Weights of a small GPT-style language model, trained from scratch on English Wikipedia: 8 layers, width 128.
Each number is 200 + 20 x the weight over the matrix's rms, rounded and kept within 0 to 999. Layers, rows and columns count from 0.

# layer 4 MLP up, 448x128, rms 0.134, rows 0-54, columns 0-127
193,180,214,204,195,185,205,193,172,195,193,199,224,235,189,205,219,233,198,208,210,254,237,178,229,207,216,190,204,197,188,189,189,190,193,191,185,233,206,217,200,191,188,230,210,176,202,204,229,206,172,184,213,212,203,207,170,184,183,219,224,186,204,223,195,214,201,191,187,202,207,202,179,234,213,230,162,244,177,169,227,183,201,214,222,178,200,219,172,184,208,216,185,209,156,230,208,236,186,194,222,168,191,219,190,186,198,221,191,224,199,166,228,208,220,203,215,211,152,194,176,184,214,183,168,181,212,232
199,204,215,209,205,194,211,184,202,210,197,182,215,167,216,189,216,172,167,165,185,178,185,172,232,210,159,233,199,166,185,186,230,191,202,224,221,234,191,231,213,204,178,151,168,188,168,213,175,212,191,214,205,173,229,233,182,190,199,218,217,162,212,220,208,185,200,233,197,208,244,193,206,184,212,204,213,177,169,203,160,240,186,204,171,221,200,225,201,199,201,204,208,219,219,225,184,182,235,193,195,156,228,174,205,215,201,210,220,197,211,203,182,205,205,202,211,211,182,200,222,199,228,204,186,198,185,174
219,218,193,188,214,201,195,217,200,193,222,184,191,211,171,221,208,222,205,228,238,190,206,162,200,207,212,198,183,212,210,199,173,204,218,190,198,206,220,197,228,182,179,200,225,183,171,207,187,216,195,207,188,179,196,192,197,207,218,218,222,188,199,228,211,208,185,177,184,179,198,166,205,183,211,199,203,199,173,202,189,178,171,204,235,172,226,182,209,219,208,213,158,205,193,162,193,204,221,221,207,197,243,228,214,210,184,200,221,213,208,215,216,242,212,200,201,193,197,215,204,192,217,211,222,194,210,206
162,225,191,175,228,218,172,217,173,188,238,214,163,190,191,220,188,232,172,233,175,223,201,181,198,193,190,183,222,221,234,235,180,191,213,186,218,217,215,211,192,233,179,200,218,185,203,208,145,211,238,188,233,222,165,215,186,212,200,184,167,185,201,200,205,173,180,178,247,191,205,200,231,189,160,219,166,183,194,201,188,189,210,234,191,225,171,220,217,197,234,221,192,238,220,228,215,197,206,199,199,199,178,205,230,155,201,184,207,171,192,193,188,203,172,176,194,212,216,170,190,145,209,220,217,209,174,195
203,223,202,176,206,162,206,185,181,217,185,182,193,207,141,222,187,196,195,168,230,191,199,219,208,183,205,218,210,224,196,192,206,206,213,191,207,218,176,191,226,193,197,224,240,207,140,220,163,212,220,202,189,173,243,229,193,186,242,209,205,193,211,201,215,204,194,201,240,190,217,196,190,191,221,159,221,204,182,206,215,200,226,210,189,162,193,173,199,222,193,199,192,199,206,181,213,215,202,168,210,198,203,201,166,223,224,187,236,177,235,218,198,213,206,217,194,198,152,202,163,214,228,194,194,200,209,230
171,231,193,193,188,217,220,199,187,198,193,217,220,202,208,209,181,168,220,201,227,232,188,181,196,159,167,182,213,231,146,220,176,224,198,208,224,205,192,226,188,180,213,200,185,175,206,179,211,243,219,193,179,206,209,196,209,234,197,183,188,214,209,193,169,219,207,187,224,200,210,216,169,240,213,190,187,189,192,178,191,188,189,220,196,247,209,219,213,241,195,241,177,180,202,212,181,215,214,217,208,184,177,198,182,190,173,189,156,202,208,203,179,210,198,183,231,207,171,145,201,166,206,181,148,184,218,187
206,202,212,235,217,177,217,184,180,248,188,164,216,180,198,199,213,217,223,181,203,215,242,202,208,228,209,207,225,193,195,206,200,214,198,195,205,204,209,191,261,201,165,195,221,189,199,218,236,177,173,164,225,193,200,192,237,200,185,228,200,244,193,189,199,209,216,185,175,196,166,175,208,200,193,180,215,188,219,203,157,185,179,206,192,192,218,194,225,207,190,213,216,237,183,207,188,242,220,188,181,189,208,192,169,168,239,224,243,188,208,217,229,184,143,202,200,208,215,210,203,204,168,188,177,246,183,191
178,218,242,195,182,182,186,197,161,188,188,211,212,221,165,206,217,200,203,201,222,185,206,201,223,197,188,178,213,202,209,210,208,219,174,168,179,211,181,231,170,162,194,183,208,208,204,213,207,205,232,195,214,210,177,192,202,188,216,236,225,201,190,206,181,211,197,191,221,215,232,149,239,211,199,166,197,216,191,163,203,207,188,196,175,185,243,164,174,202,194,189,228,233,175,204,199,242,226,188,223,210,187,203,202,239,240,205,186,204,207,219,212,216,248,212,206,220,200,197,170,197,193,181,212,198,165,188
186,217,164,202,178,189,197,189,212,213,207,199,209,220,204,204,179,229,214,175,226,219,219,207,229,199,194,242,198,193,204,205,185,185,213,206,180,199,222,193,179,215,192,162,218,169,189,190,178,203,186,203,168,197,229,181,224,200,220,237,207,237,175,207,201,191,226,218,234,191,180,166,202,226,219,192,169,216,196,187,182,200,200,195,187,207,215,211,183,194,197,190,213,203,230,202,228,186,163,190,229,180,194,210,203,237,214,202,207,196,161,202,217,228,200,204,188,230,215,209,185,198,199,164,195,180,152,179
180,223,225,203,234,221,247,206,207,187,230,193,214,216,179,213,178,242,187,196,165,209,199,222,202,182,215,196,194,195,187,198,200,204,218,190,227,212,191,201,210,179,229,208,175,199,223,205,220,215,184,201,211,204,223,168,210,193,207,233,186,162,190,194,197,181,213,184,185,218,202,162,231,204,191,185,203,194,247,228,191,202,196,225,178,243,202,197,198,180,210,180,195,206,190,218,141,240,213,178,185,192,196,234,215,233,175,211,257,204,236,200,161,172,197,158,213,179,190,230,223,192,193,199,177,218,164,205
175,150,205,184,208,244,201,195,169,238,197,210,187,183,191,223,178,195,218,203,233,233,201,178,143,228,179,216,202,192,216,167,219,211,214,212,206,194,178,201,215,170,215,186,209,140,193,170,208,177,199,163,209,232,290,172,213,206,224,224,185,202,197,223,214,222,188,182,174,191,190,175,204,181,220,178,221,204,213,204,192,173,169,168,192,238,240,172,196,178,220,217,189,228,203,237,190,197,179,206,188,213,192,208,201,211,175,192,214,211,155,208,211,214,266,174,190,221,198,178,196,206,227,221,189,191,176,166
215,190,188,200,213,205,193,219,226,189,174,167,159,165,217,189,198,174,207,181,190,203,194,206,183,204,216,230,236,202,206,177,210,179,183,177,171,210,189,218,163,203,188,200,179,203,208,220,196,193,208,221,183,208,200,195,172,218,216,217,219,203,181,179,226,218,197,219,195,216,212,210,194,200,173,174,202,192,225,197,183,186,204,208,181,220,268,172,182,186,182,226,199,227,218,202,196,207,207,181,187,221,208,191,208,214,195,185,157,189,174,205,209,192,236,202,206,193,216,212,218,189,193,188,218,253,204,181
221,224,206,199,168,194,199,205,182,179,219,210,197,177,198,225,228,202,166,207,230,210,186,226,196,214,169,231,198,191,207,245,223,171,206,190,211,194,197,195,231,198,191,192,223,204,192,200,204,166,231,169,185,207,194,200,187,197,196,191,215,208,202,178,223,167,250,200,204,187,179,214,232,208,205,203,224,179,164,199,212,177,227,197,234,203,190,168,174,225,217,194,187,182,203,187,189,194,180,163,219,208,195,207,210,193,207,194,209,195,221,209,194,214,212,208,167,177,203,183,229,208,233,199,189,187,228,158
217,220,193,173,190,179,223,164,183,229,179,204,232,216,161,203,214,208,220,183,232,211,205,171,212,171,206,209,217,190,242,185,211,194,231,209,193,230,248,222,188,209,180,212,203,223,191,194,224,240,219,199,241,231,200,180,201,221,198,202,221,187,177,211,221,207,175,199,228,213,173,197,172,182,165,150,161,174,212,185,213,199,202,261,170,155,221,186,179,208,187,181,179,204,165,213,209,230,192,182,194,174,214,202,189,210,194,203,224,190,216,202,193,231,202,206,230,179,171,197,193,218,215,216,207,222,159,224
195,177,219,215,245,179,220,224,202,178,160,193,205,223,189,186,240,186,165,214,231,175,195,185,217,214,189,198,179,208,210,215,239,184,221,210,195,229,171,198,223,202,208,244,212,248,207,204,179,176,218,220,181,197,187,218,205,183,182,180,215,203,160,186,257,152,192,190,173,183,211,169,242,228,202,212,208,178,180,205,192,233,200,230,200,227,205,177,203,167,214,206,224,202,168,187,159,271,229,204,199,245,204,178,211,166,190,198,211,167,196,173,207,182,233,233,204,173,181,240,185,164,199,223,203,183,184,227
202,184,180,183,192,164,179,131,166,203,212,210,211,191,206,236,194,215,228,224,196,236,191,208,197,195,228,195,239,188,203,189,172,212,190,216,230,207,205,229,192,204,202,205,192,209,152,218,214,209,199,171,213,196,215,197,195,180,218,212,219,216,166,200,195,225,209,193,204,214,182,203,197,193,186,182,183,211,205,220,234,168,216,204,219,214,184,201,223,207,202,201,182,204,205,191,175,223,225,173,192,206,214,231,198,201,200,171,216,185,204,206,199,197,200,184,181,182,200,226,187,213,209,202,237,176,164,189
164,216,205,166,191,186,203,210,201,200,185,200,201,189,170,186,189,182,209,208,215,218,229,235,214,180,213,176,208,189,195,202,160,219,176,184,202,171,223,196,207,202,213,233,228,205,196,214,174,228,195,199,172,216,214,233,208,173,205,172,206,202,171,211,187,197,181,157,210,215,181,181,200,190,211,196,207,197,200,177,181,217,176,218,191,205,179,162,174,168,254,227,203,193,247,198,187,228,200,172,214,221,180,189,185,178,215,227,215,247,199,187,182,196,184,231,205,200,220,183,183,170,197,191,198,211,199,229
164,206,216,195,230,229,189,223,209,187,174,215,204,177,220,196,216,192,190,207,204,240,211,184,200,231,196,210,191,190,204,210,198,177,207,181,217,185,202,238,191,216,239,201,199,231,213,211,204,195,221,196,202,167,183,245,191,194,206,191,176,174,202,206,200,196,207,186,206,173,184,195,216,228,182,207,203,152,201,227,219,194,197,195,233,215,196,168,166,187,192,199,198,201,222,211,171,174,185,198,211,179,217,190,237,189,201,225,169,224,190,211,199,204,225,193,212,206,213,193,201,174,206,212,182,185,184,186
188,165,159,182,204,202,166,172,217,204,195,239,209,222,238,216,217,193,208,192,192,199,208,204,230,168,218,236,180,196,177,184,185,177,211,206,183,186,186,208,206,202,199,219,197,190,171,188,190,219,177,186,232,227,205,214,195,179,151,201,182,180,188,211,203,206,205,159,223,227,200,232,209,194,190,202,178,194,227,197,201,184,184,210,182,209,191,230,207,203,197,214,179,202,223,222,203,148,210,226,196,175,216,197,169,205,219,188,198,252,220,162,188,216,178,201,191,192,198,195,166,220,219,170,190,261,188,237
223,213,183,164,190,193,185,215,208,185,198,216,171,203,174,217,198,226,153,212,210,184,237,198,207,223,180,198,203,168,209,216,186,203,205,172,190,179,251,184,164,206,186,174,223,211,189,202,199,202,239,170,225,178,186,197,224,182,233,200,193,223,225,162,226,203,191,163,226,156,199,230,167,176,183,164,195,235,219,227,191,191,222,209,212,202,183,225,197,191,193,255,189,213,199,213,194,184,185,202,196,181,227,195,178,194,207,194,190,230,182,221,216,210,223,229,170,204,183,243,196,181,196,197,209,208,200,230
217,204,231,209,175,173,191,153,203,223,211,226,190,195,225,181,192,198,208,231,243,175,211,191,186,211,194,228,192,217,193,199,227,205,216,206,179,233,139,171,200,234,197,236,187,188,203,202,197,208,185,179,182,221,241,193,212,188,191,220,213,234,168,203,205,184,162,200,206,221,194,242,230,236,211,200,216,205,185,176,213,207,227,217,213,232,239,221,187,205,196,208,195,219,170,187,194,189,209,181,174,175,191,207,184,181,210,192,185,211,168,230,210,195,206,220,178,205,183,179,198,204,190,209,155,194,197,201
197,175,213,226,196,243,228,180,183,181,218,194,167,229,192,220,225,196,213,201,226,233,199,227,197,197,226,228,178,200,206,242,199,182,205,199,217,215,206,193,158,200,192,203,185,207,220,201,209,230,217,185,165,171,187,180,194,210,202,211,193,178,210,219,192,183,216,169,200,173,186,176,209,176,166,178,205,197,210,214,228,191,199,189,226,217,196,191,195,192,197,177,229,197,230,217,222,188,199,199,215,219,194,207,219,230,194,207,214,216,227,195,208,201,238,192,227,197,195,187,201,219,222,190,179,183,211,179
186,213,172,209,172,175,184,227,209,194,225,184,183,183,200,171,207,154,180,214,211,200,228,181,229,205,179,177,182,179,193,234,219,185,181,187,194,216,147,184,195,168,205,197,202,221,205,201,193,172,232,208,181,204,211,227,189,218,200,200,210,204,185,203,191,210,231,200,187,192,194,210,218,218,193,226,224,209,231,213,210,194,201,248,223,218,207,207,225,191,225,225,177,211,227,196,189,205,192,200,226,185,234,223,187,203,187,193,190,179,171,179,211,181,212,162,201,168,188,183,169,239,205,188,212,214,158,203
246,217,181,226,241,179,202,186,202,157,201,209,188,195,212,172,177,196,191,205,211,179,183,199,205,233,201,192,179,222,177,189,197,187,193,168,192,186,198,196,195,177,203,189,205,219,183,185,198,207,207,170,207,206,204,219,182,207,168,190,219,190,221,209,246,196,210,192,195,211,160,213,174,242,222,193,197,183,251,182,200,230,196,189,172,230,196,203,196,194,197,190,213,213,199,210,146,198,193,164,224,188,160,203,206,212,214,207,199,218,192,159,204,196,203,211,170,195,237,195,222,203,206,212,167,195,184,177
210,212,225,221,222,238,193,166,197,190,218,195,198,200,187,201,206,175,239,206,196,230,161,213,176,181,227,199,204,207,193,218,188,156,196,197,183,219,227,213,158,189,187,200,194,213,214,232,201,235,187,190,198,209,210,202,203,229,184,199,229,217,208,163,175,220,191,185,203,190,195,213,165,195,181,206,199,157,209,189,197,229,161,213,225,214,226,244,211,189,184,169,184,210,191,198,208,224,215,179,189,195,187,211,223,206,220,211,230,178,211,185,228,217,217,176,212,200,236,197,171,200,226,202,207,204,182,211
213,202,195,185,233,208,197,184,188,227,191,215,180,231,229,154,185,197,183,211,178,192,194,228,184,239,195,234,205,215,206,205,208,216,236,203,204,232,204,193,207,163,197,220,216,215,212,204,164,189,203,224,238,237,200,185,220,210,170,200,171,182,215,198,210,180,203,175,213,192,205,161,201,196,198,213,187,190,215,217,195,194,230,210,176,203,162,184,207,225,204,177,186,192,214,204,199,228,175,175,215,200,182,177,223,198,207,212,202,166,214,181,183,204,214,200,196,191,223,170,198,191,183,221,189,202,200,181
191,192,219,211,226,179,205,217,218,205,214,192,184,205,191,188,207,220,198,234,158,193,194,208,204,201,183,162,194,172,181,178,205,201,196,190,209,227,191,200,184,232,196,193,208,171,216,203,212,189,188,207,177,180,209,188,169,233,170,207,196,189,214,201,203,217,176,193,192,203,211,234,208,198,211,209,217,193,204,235,208,216,204,207,175,214,211,200,172,199,146,191,205,211,214,215,206,220,198,160,202,162,164,154,210,174,195,216,207,226,172,214,212,206,216,185,223,195,182,197,195,200,189,199,224,222,222,201
210,175,180,213,209,206,213,178,198,180,187,193,197,203,185,190,203,222,177,221,202,204,180,156,184,171,203,201,194,172,207,204,192,188,205,225,204,202,189,232,226,213,252,190,205,225,213,218,167,238,212,205,182,197,191,194,238,228,191,163,218,173,195,181,191,183,189,169,224,177,226,202,224,222,189,194,183,196,191,184,213,205,191,214,224,185,197,217,185,183,191,186,227,216,216,211,168,195,199,240,205,203,180,207,206,209,183,200,212,187,190,184,204,188,212,165,189,183,216,217,217,202,215,205,168,231,199,193
181,191,204,195,179,199,206,201,198,205,196,193,208,166,204,199,199,141,200,191,201,162,197,225,194,207,193,188,225,248,200,156,200,195,195,203,216,208,196,181,170,218,201,207,197,240,183,234,211,153,196,189,212,197,237,202,224,194,205,182,189,209,198,205,208,190,234,212,204,205,246,226,166,194,194,189,187,191,194,221,207,187,225,218,181,212,217,190,198,201,220,209,199,204,245,185,182,219,168,186,182,211,202,188,140,190,213,197,197,233,211,178,215,236,176,219,211,216,205,238,200,222,218,231,244,179,235,232
232,194,180,193,198,223,202,190,238,214,241,223,219,184,190,211,202,200,191,201,199,218,229,230,222,197,204,227,220,207,181,189,208,191,165,193,144,223,174,207,198,187,190,193,203,226,237,190,173,247,161,227,192,196,191,200,199,231,189,199,196,214,215,201,226,205,217,181,173,213,171,189,249,189,202,217,214,175,216,193,224,212,168,192,202,210,201,215,222,215,228,162,231,186,180,217,195,201,171,187,179,241,203,195,196,234,191,204,188,211,165,186,152,188,198,189,239,203,202,227,204,205,210,186,225,201,212,175
219,202,174,200,194,205,202,223,200,214,213,199,191,213,215,176,188,226,216,226,167,217,179,213,216,210,204,195,210,192,224,196,190,195,209,192,195,231,205,204,218,224,178,202,213,158,180,212,178,180,202,165,238,209,198,181,201,208,188,209,233,188,195,207,179,184,159,205,172,202,197,227,204,207,183,236,162,225,186,216,206,231,170,188,186,211,163,234,172,192,198,199,180,195,220,210,205,217,199,200,233,201,196,198,219,247,199,202,222,213,163,182,194,179,258,179,176,206,171,174,196,162,196,182,174,191,199,174
202,196,202,196,217,221,146,185,223,205,243,179,184,211,166,171,196,202,216,169,193,181,181,208,197,223,206,182,225,194,178,205,221,218,169,182,196,193,204,191,204,207,194,177,207,226,176,197,223,200,211,206,222,233,159,195,212,205,171,209,217,197,238,201,154,193,207,220,238,210,198,214,192,164,196,228,200,214,228,230,166,174,186,207,172,221,208,193,190,231,214,210,197,229,168,190,183,163,214,186,212,198,200,211,200,222,222,210,197,198,192,175,217,160,153,185,204,149,203,203,186,204,211,188,252,207,192,183
161,222,174,203,197,165,216,220,177,183,198,243,183,202,189,198,191,174,172,207,176,214,200,217,184,186,232,160,195,180,173,203,196,190,215,181,220,231,240,189,198,153,200,227,215,190,222,192,182,238,213,179,188,218,234,206,190,182,205,206,232,196,195,222,219,191,202,214,171,211,199,212,217,190,215,223,203,180,248,189,178,196,193,196,204,235,200,188,208,209,159,222,178,211,198,241,207,205,225,208,186,242,224,191,186,210,183,180,208,169,185,211,217,174,190,178,169,213,196,199,171,193,186,173,214,215,193,208
190,220,189,246,177,176,214,213,204,193,201,266,190,200,172,226,208,203,182,173,180,214,217,210,187,191,230,197,194,245,214,214,209,185,192,223,174,223,147,202,219,189,206,179,174,221,205,194,224,189,244,229,221,179,227,229,178,209,198,223,206,220,201,190,181,196,199,189,202,188,210,193,225,207,202,209,203,208,153,204,168,175,180,208,244,201,210,217,161,197,185,194,189,205,223,219,210,190,208,181,189,171,212,227,192,227,229,175,229,181,249,234,175,186,146,187,203,195,214,203,175,177,201,195,178,188,205,216
186,204,192,222,195,212,175,240,181,197,230,200,230,202,200,213,166,218,243,201,184,186,208,185,175,210,233,194,225,205,220,213,191,192,180,174,236,182,203,190,200,205,182,198,220,201,218,224,221,228,199,172,198,219,210,162,179,200,174,202,211,173,201,203,240,199,206,190,212,166,183,193,236,192,190,184,197,182,212,238,210,208,202,211,135,211,187,174,197,185,215,191,195,180,188,214,179,203,187,183,202,185,231,200,219,219,183,203,183,219,195,191,195,218,177,185,221,227,183,218,203,172,206,205,208,209,149,209
186,160,235,233,196,194,198,164,191,201,236,189,211,242,202,196,168,168,218,216,195,195,208,214,228,181,182,217,247,188,163,211,181,221,202,217,188,216,185,240,199,201,217,228,214,186,178,202,181,167,208,193,205,219,185,232,220,193,207,214,203,207,211,215,210,199,179,224,219,210,196,182,231,217,190,226,191,189,206,219,190,194,214,206,168,174,189,197,194,200,186,166,222,209,213,189,189,184,193,170,207,179,214,169,189,203,209,237,238,190,230,174,178,186,200,182,201,199,213,195,189,232,212,193,187,230,194,218
208,200,218,213,220,183,199,221,220,212,182,193,216,212,205,199,166,211,180,206,189,188,199,200,196,214,199,163,195,208,172,248,182,239,213,200,174,200,194,210,207,224,210,142,190,191,243,207,174,190,176,211,204,188,257,243,149,231,183,207,225,167,230,183,163,237,186,209,204,136,182,192,218,208,189,200,162,198,196,206,196,231,175,216,192,227,183,226,177,197,191,194,181,171,207,219,194,190,215,188,233,191,176,206,187,206,154,200,205,225,244,236,183,201,214,188,205,197,196,188,176,192,185,180,241,219,224,209
219,197,182,251,191,217,176,202,183,192,199,220,210,171,191,220,241,204,213,216,229,177,237,234,203,196,199,252,194,209,201,195,203,196,180,203,200,187,201,222,212,238,208,177,200,200,200,204,216,183,206,184,161,213,223,189,211,165,175,192,194,202,169,213,182,176,198,198,205,216,210,182,198,188,224,179,218,183,230,176,210,195,182,182,192,192,221,195,216,159,218,216,179,198,191,172,134,222,176,208,201,179,215,259,184,226,164,179,224,217,205,221,193,199,225,140,223,193,236,205,190,214,209,167,181,190,202,157
244,224,202,193,237,190,200,183,226,181,231,235,162,218,203,200,202,208,183,183,212,188,187,206,206,176,180,214,195,216,159,223,237,210,182,158,203,196,206,166,196,189,194,204,156,235,176,226,238,204,177,202,234,216,224,194,180,234,203,213,219,187,199,195,212,192,172,203,214,184,231,210,213,200,190,192,156,196,225,191,207,222,221,176,178,215,224,165,186,205,212,206,228,161,208,212,200,229,227,168,207,155,211,215,183,213,210,193,228,164,192,171,215,203,178,195,235,218,191,208,211,185,195,217,205,195,198,189
212,218,205,225,241,222,180,182,184,207,220,193,205,182,222,188,192,178,171,218,213,218,169,197,186,231,177,229,180,216,175,192,198,181,236,218,207,203,204,203,170,207,176,172,206,210,205,220,227,195,179,200,208,188,226,183,205,185,205,174,210,189,206,208,210,217,247,236,214,193,193,206,178,185,195,197,216,214,220,207,206,177,195,196,158,218,197,187,169,237,190,214,198,175,203,196,214,216,203,215,181,170,231,198,183,244,222,210,215,204,214,173,212,203,220,176,194,189,167,213,215,218,199,200,217,204,207,184
170,211,212,202,217,193,199,189,167,185,170,209,175,204,223,230,214,165,179,216,212,218,188,202,222,222,207,158,218,228,163,214,215,223,202,186,189,218,190,189,170,222,223,194,193,204,212,214,205,183,227,194,196,200,231,184,165,203,199,193,202,204,173,220,171,230,203,175,181,237,216,186,175,191,175,210,191,196,190,219,218,183,214,229,173,219,227,168,196,209,220,202,179,179,211,212,178,187,203,223,207,235,199,181,171,181,209,180,214,209,207,164,222,183,193,228,201,193,221,218,142,215,181,217,190,192,192,216
180,197,208,174,228,183,208,195,234,238,234,207,226,184,177,202,206,226,199,182,222,182,217,206,200,182,164,212,194,214,165,170,230,221,190,243,212,204,189,175,165,240,209,223,177,158,189,181,199,199,208,221,238,212,206,175,186,226,178,202,218,201,202,184,174,197,216,223,169,192,238,197,224,166,191,166,203,251,165,189,209,207,228,222,181,197,234,190,208,230,202,218,191,178,223,223,190,235,186,203,183,150,228,188,185,163,192,183,210,180,175,220,216,163,188,206,179,219,205,174,222,195,202,190,174,232,203,174
205,205,171,222,193,215,200,196,162,206,216,235,234,206,196,189,216,226,197,197,232,192,242,201,207,170,188,215,224,178,190,186,194,205,179,219,178,204,209,174,251,175,182,195,197,201,207,188,175,172,177,215,195,203,196,197,209,198,216,218,227,192,229,211,139,199,195,222,174,208,201,183,223,199,205,214,220,221,221,211,213,205,188,192,193,216,202,202,180,162,214,185,234,222,197,169,202,221,275,233,208,236,181,197,202,198,204,173,224,190,186,231,167,213,179,171,190,220,195,170,184,164,195,199,213,223,189,180
170,204,181,230,220,212,166,193,194,194,220,212,190,200,218,204,213,246,188,208,201,220,206,186,239,174,189,196,207,218,200,219,223,187,216,228,229,209,173,197,196,158,201,193,194,194,221,204,219,201,251,194,210,198,177,163,226,197,186,202,221,248,226,217,177,244,219,171,207,200,168,232,206,214,202,181,197,180,179,183,171,169,191,165,182,204,192,213,249,197,199,203,228,168,210,201,207,213,188,185,227,182,189,176,201,159,205,212,162,174,210,190,207,187,195,189,215,205,196,200,169,201,222,212,194,193,195,199
218,193,204,216,201,197,184,191,201,190,199,171,184,204,178,230,201,195,234,190,211,200,195,212,218,231,199,220,209,194,182,196,186,212,223,198,190,230,182,230,185,206,216,208,154,209,217,220,166,177,204,248,161,195,195,215,201,219,211,191,201,204,196,233,205,192,254,189,189,187,227,193,196,218,207,204,201,171,191,188,228,186,225,248,205,223,226,186,206,190,224,235,196,210,201,208,161,198,202,178,191,150,207,173,168,181,188,190,229,221,215,209,229,190,195,222,181,143,195,172,195,201,197,198,185,164,179,252
214,215,168,249,198,229,202,189,174,216,180,229,232,175,218,190,184,213,184,225,186,181,194,201,218,188,197,203,202,231,178,191,171,192,179,193,201,226,204,198,193,200,239,195,210,212,206,181,202,168,178,198,195,220,202,173,208,186,195,173,184,184,221,244,198,225,244,189,207,212,223,212,179,160,200,183,197,200,199,189,221,185,198,207,190,181,211,205,204,190,195,181,174,192,214,191,228,169,202,204,225,192,230,184,231,225,175,163,212,171,170,222,206,237,208,169,229,182,207,218,180,185,217,203,190,216,168,178
229,197,185,226,202,192,215,155,175,207,243,193,192,227,160,229,254,221,196,182,225,220,209,214,197,185,194,168,215,213,181,182,234,216,179,194,189,207,203,208,178,197,175,221,201,246,200,198,196,176,175,212,218,221,175,221,187,183,194,208,219,171,208,214,167,183,165,195,193,244,193,226,228,211,227,158,219,224,196,184,229,178,195,197,167,171,195,178,180,179,176,194,191,226,192,190,213,214,188,152,228,187,174,203,205,194,222,232,186,210,210,230,189,179,195,210,198,213,209,209,184,206,215,175,204,172,169,205
189,208,206,177,175,206,273,192,172,231,223,211,209,163,196,219,210,212,197,240,222,229,182,211,196,179,206,225,223,214,204,186,193,161,174,189,196,159,205,187,216,211,191,196,180,184,193,217,197,220,230,198,205,161,199,211,203,158,168,221,202,213,212,211,211,194,156,191,194,226,209,223,199,221,149,223,157,212,200,224,199,210,217,202,207,176,173,208,159,197,217,196,184,174,215,214,212,186,215,182,196,166,207,209,202,191,195,199,183,184,195,191,215,219,220,214,200,207,202,206,196,203,189,208,203,174,174,258
154,203,180,211,204,197,174,214,178,185,207,203,180,202,178,210,176,189,244,167,199,196,230,218,179,208,196,207,223,173,228,180,183,192,196,224,179,214,210,217,196,144,196,170,198,202,213,226,192,182,192,188,202,223,215,172,204,188,180,199,199,216,208,212,166,205,196,227,220,217,233,225,220,226,206,204,201,214,172,207,131,227,210,239,212,179,223,186,225,168,242,201,190,217,199,217,198,181,184,220,243,218,198,218,185,230,185,161,153,201,184,215,188,188,218,231,219,226,170,210,189,220,201,235,189,196,223,244
219,184,202,213,223,224,212,200,198,206,206,199,187,206,221,219,187,197,220,214,190,182,207,176,214,165,198,216,235,217,205,211,208,176,209,196,197,227,224,208,195,193,186,208,175,197,182,184,192,219,221,187,184,183,179,201,210,201,202,178,196,226,200,188,214,211,250,201,176,190,185,169,168,203,186,196,198,193,175,234,193,191,215,211,200,201,214,217,150,228,227,199,193,175,171,205,162,207,203,174,181,213,206,193,208,216,174,190,187,197,224,193,167,197,179,179,207,174,208,212,212,185,187,227,220,200,211,200
207,181,224,176,217,217,193,180,198,199,218,189,201,183,190,200,206,201,209,207,216,192,226,182,206,187,170,233,213,183,191,195,190,163,187,168,185,188,180,200,178,189,176,212,210,192,215,221,189,172,212,191,217,205,204,210,200,200,202,225,205,208,202,195,228,232,238,221,221,195,190,246,163,181,206,192,206,219,221,175,166,262,214,200,202,194,206,192,201,206,209,190,180,168,158,227,148,208,151,210,178,205,198,194,202,226,198,213,186,194,203,243,190,216,205,195,199,221,242,161,181,224,217,161,207,233,191,202
208,180,222,171,197,200,241,185,177,137,246,201,230,194,183,211,195,202,196,160,225,194,183,214,179,243,210,232,242,216,217,176,188,209,224,218,169,176,203,182,236,185,159,175,184,227,217,214,176,179,207,230,211,233,206,179,185,157,216,218,226,191,209,196,173,208,191,206,180,175,196,231,220,182,178,193,158,214,207,204,217,211,231,190,187,175,217,197,189,212,203,204,208,222,223,208,233,208,176,187,236,192,209,181,198,172,173,209,211,229,212,199,220,177,206,158,207,152,193,207,199,241,226,184,206,199,224,201
186,211,217,175,211,171,219,154,254,244,206,185,230,183,224,190,184,205,177,187,224,223,221,213,213,185,193,198,210,216,193,217,185,213,196,209,190,207,203,203,171,207,204,187,205,189,199,175,180,222,193,215,186,184,216,188,180,191,167,183,213,171,196,204,177,198,205,221,185,200,212,188,196,204,175,190,177,241,216,161,228,191,230,206,207,212,201,190,215,189,170,232,205,201,201,237,242,188,207,161,168,187,220,220,179,211,159,203,217,206,206,196,207,195,215,186,220,183,195,177,204,203,181,182,174,191,241,211
183,197,236,207,213,225,198,205,204,194,216,163,195,188,179,198,186,175,221,215,206,193,227,221,213,212,244,203,214,212,183,198,189,190,231,195,194,189,188,224,185,176,177,190,205,186,206,191,171,196,172,214,206,215,199,203,197,222,189,220,196,172,220,185,226,187,218,206,197,231,184,171,202,173,192,215,157,232,156,177,161,181,188,191,207,182,226,179,196,202,216,215,215,217,181,201,195,214,187,227,208,177,199,188,201,200,213,192,172,201,224,211,225,183,223,204,210,184,180,178,209,199,189,188,206,186,177,182
189,226,194,200,196,243,216,187,196,185,176,192,205,218,187,209,201,182,219,228,223,227,184,184,198,199,190,212,181,184,186,176,185,188,209,188,233,198,190,160,210,162,194,208,216,182,227,207,217,200,185,170,186,212,188,206,202,167,200,215,180,203,206,174,215,201,178,167,206,169,212,229,161,230,188,224,181,199,214,212,166,168,202,223,229,194,219,246,211,231,199,196,215,198,170,185,194,223,213,217,216,212,177,177,184,200,217,198,184,206,176,223,205,165,189,199,233,201,171,200,213,174,161,187,214,213,166,214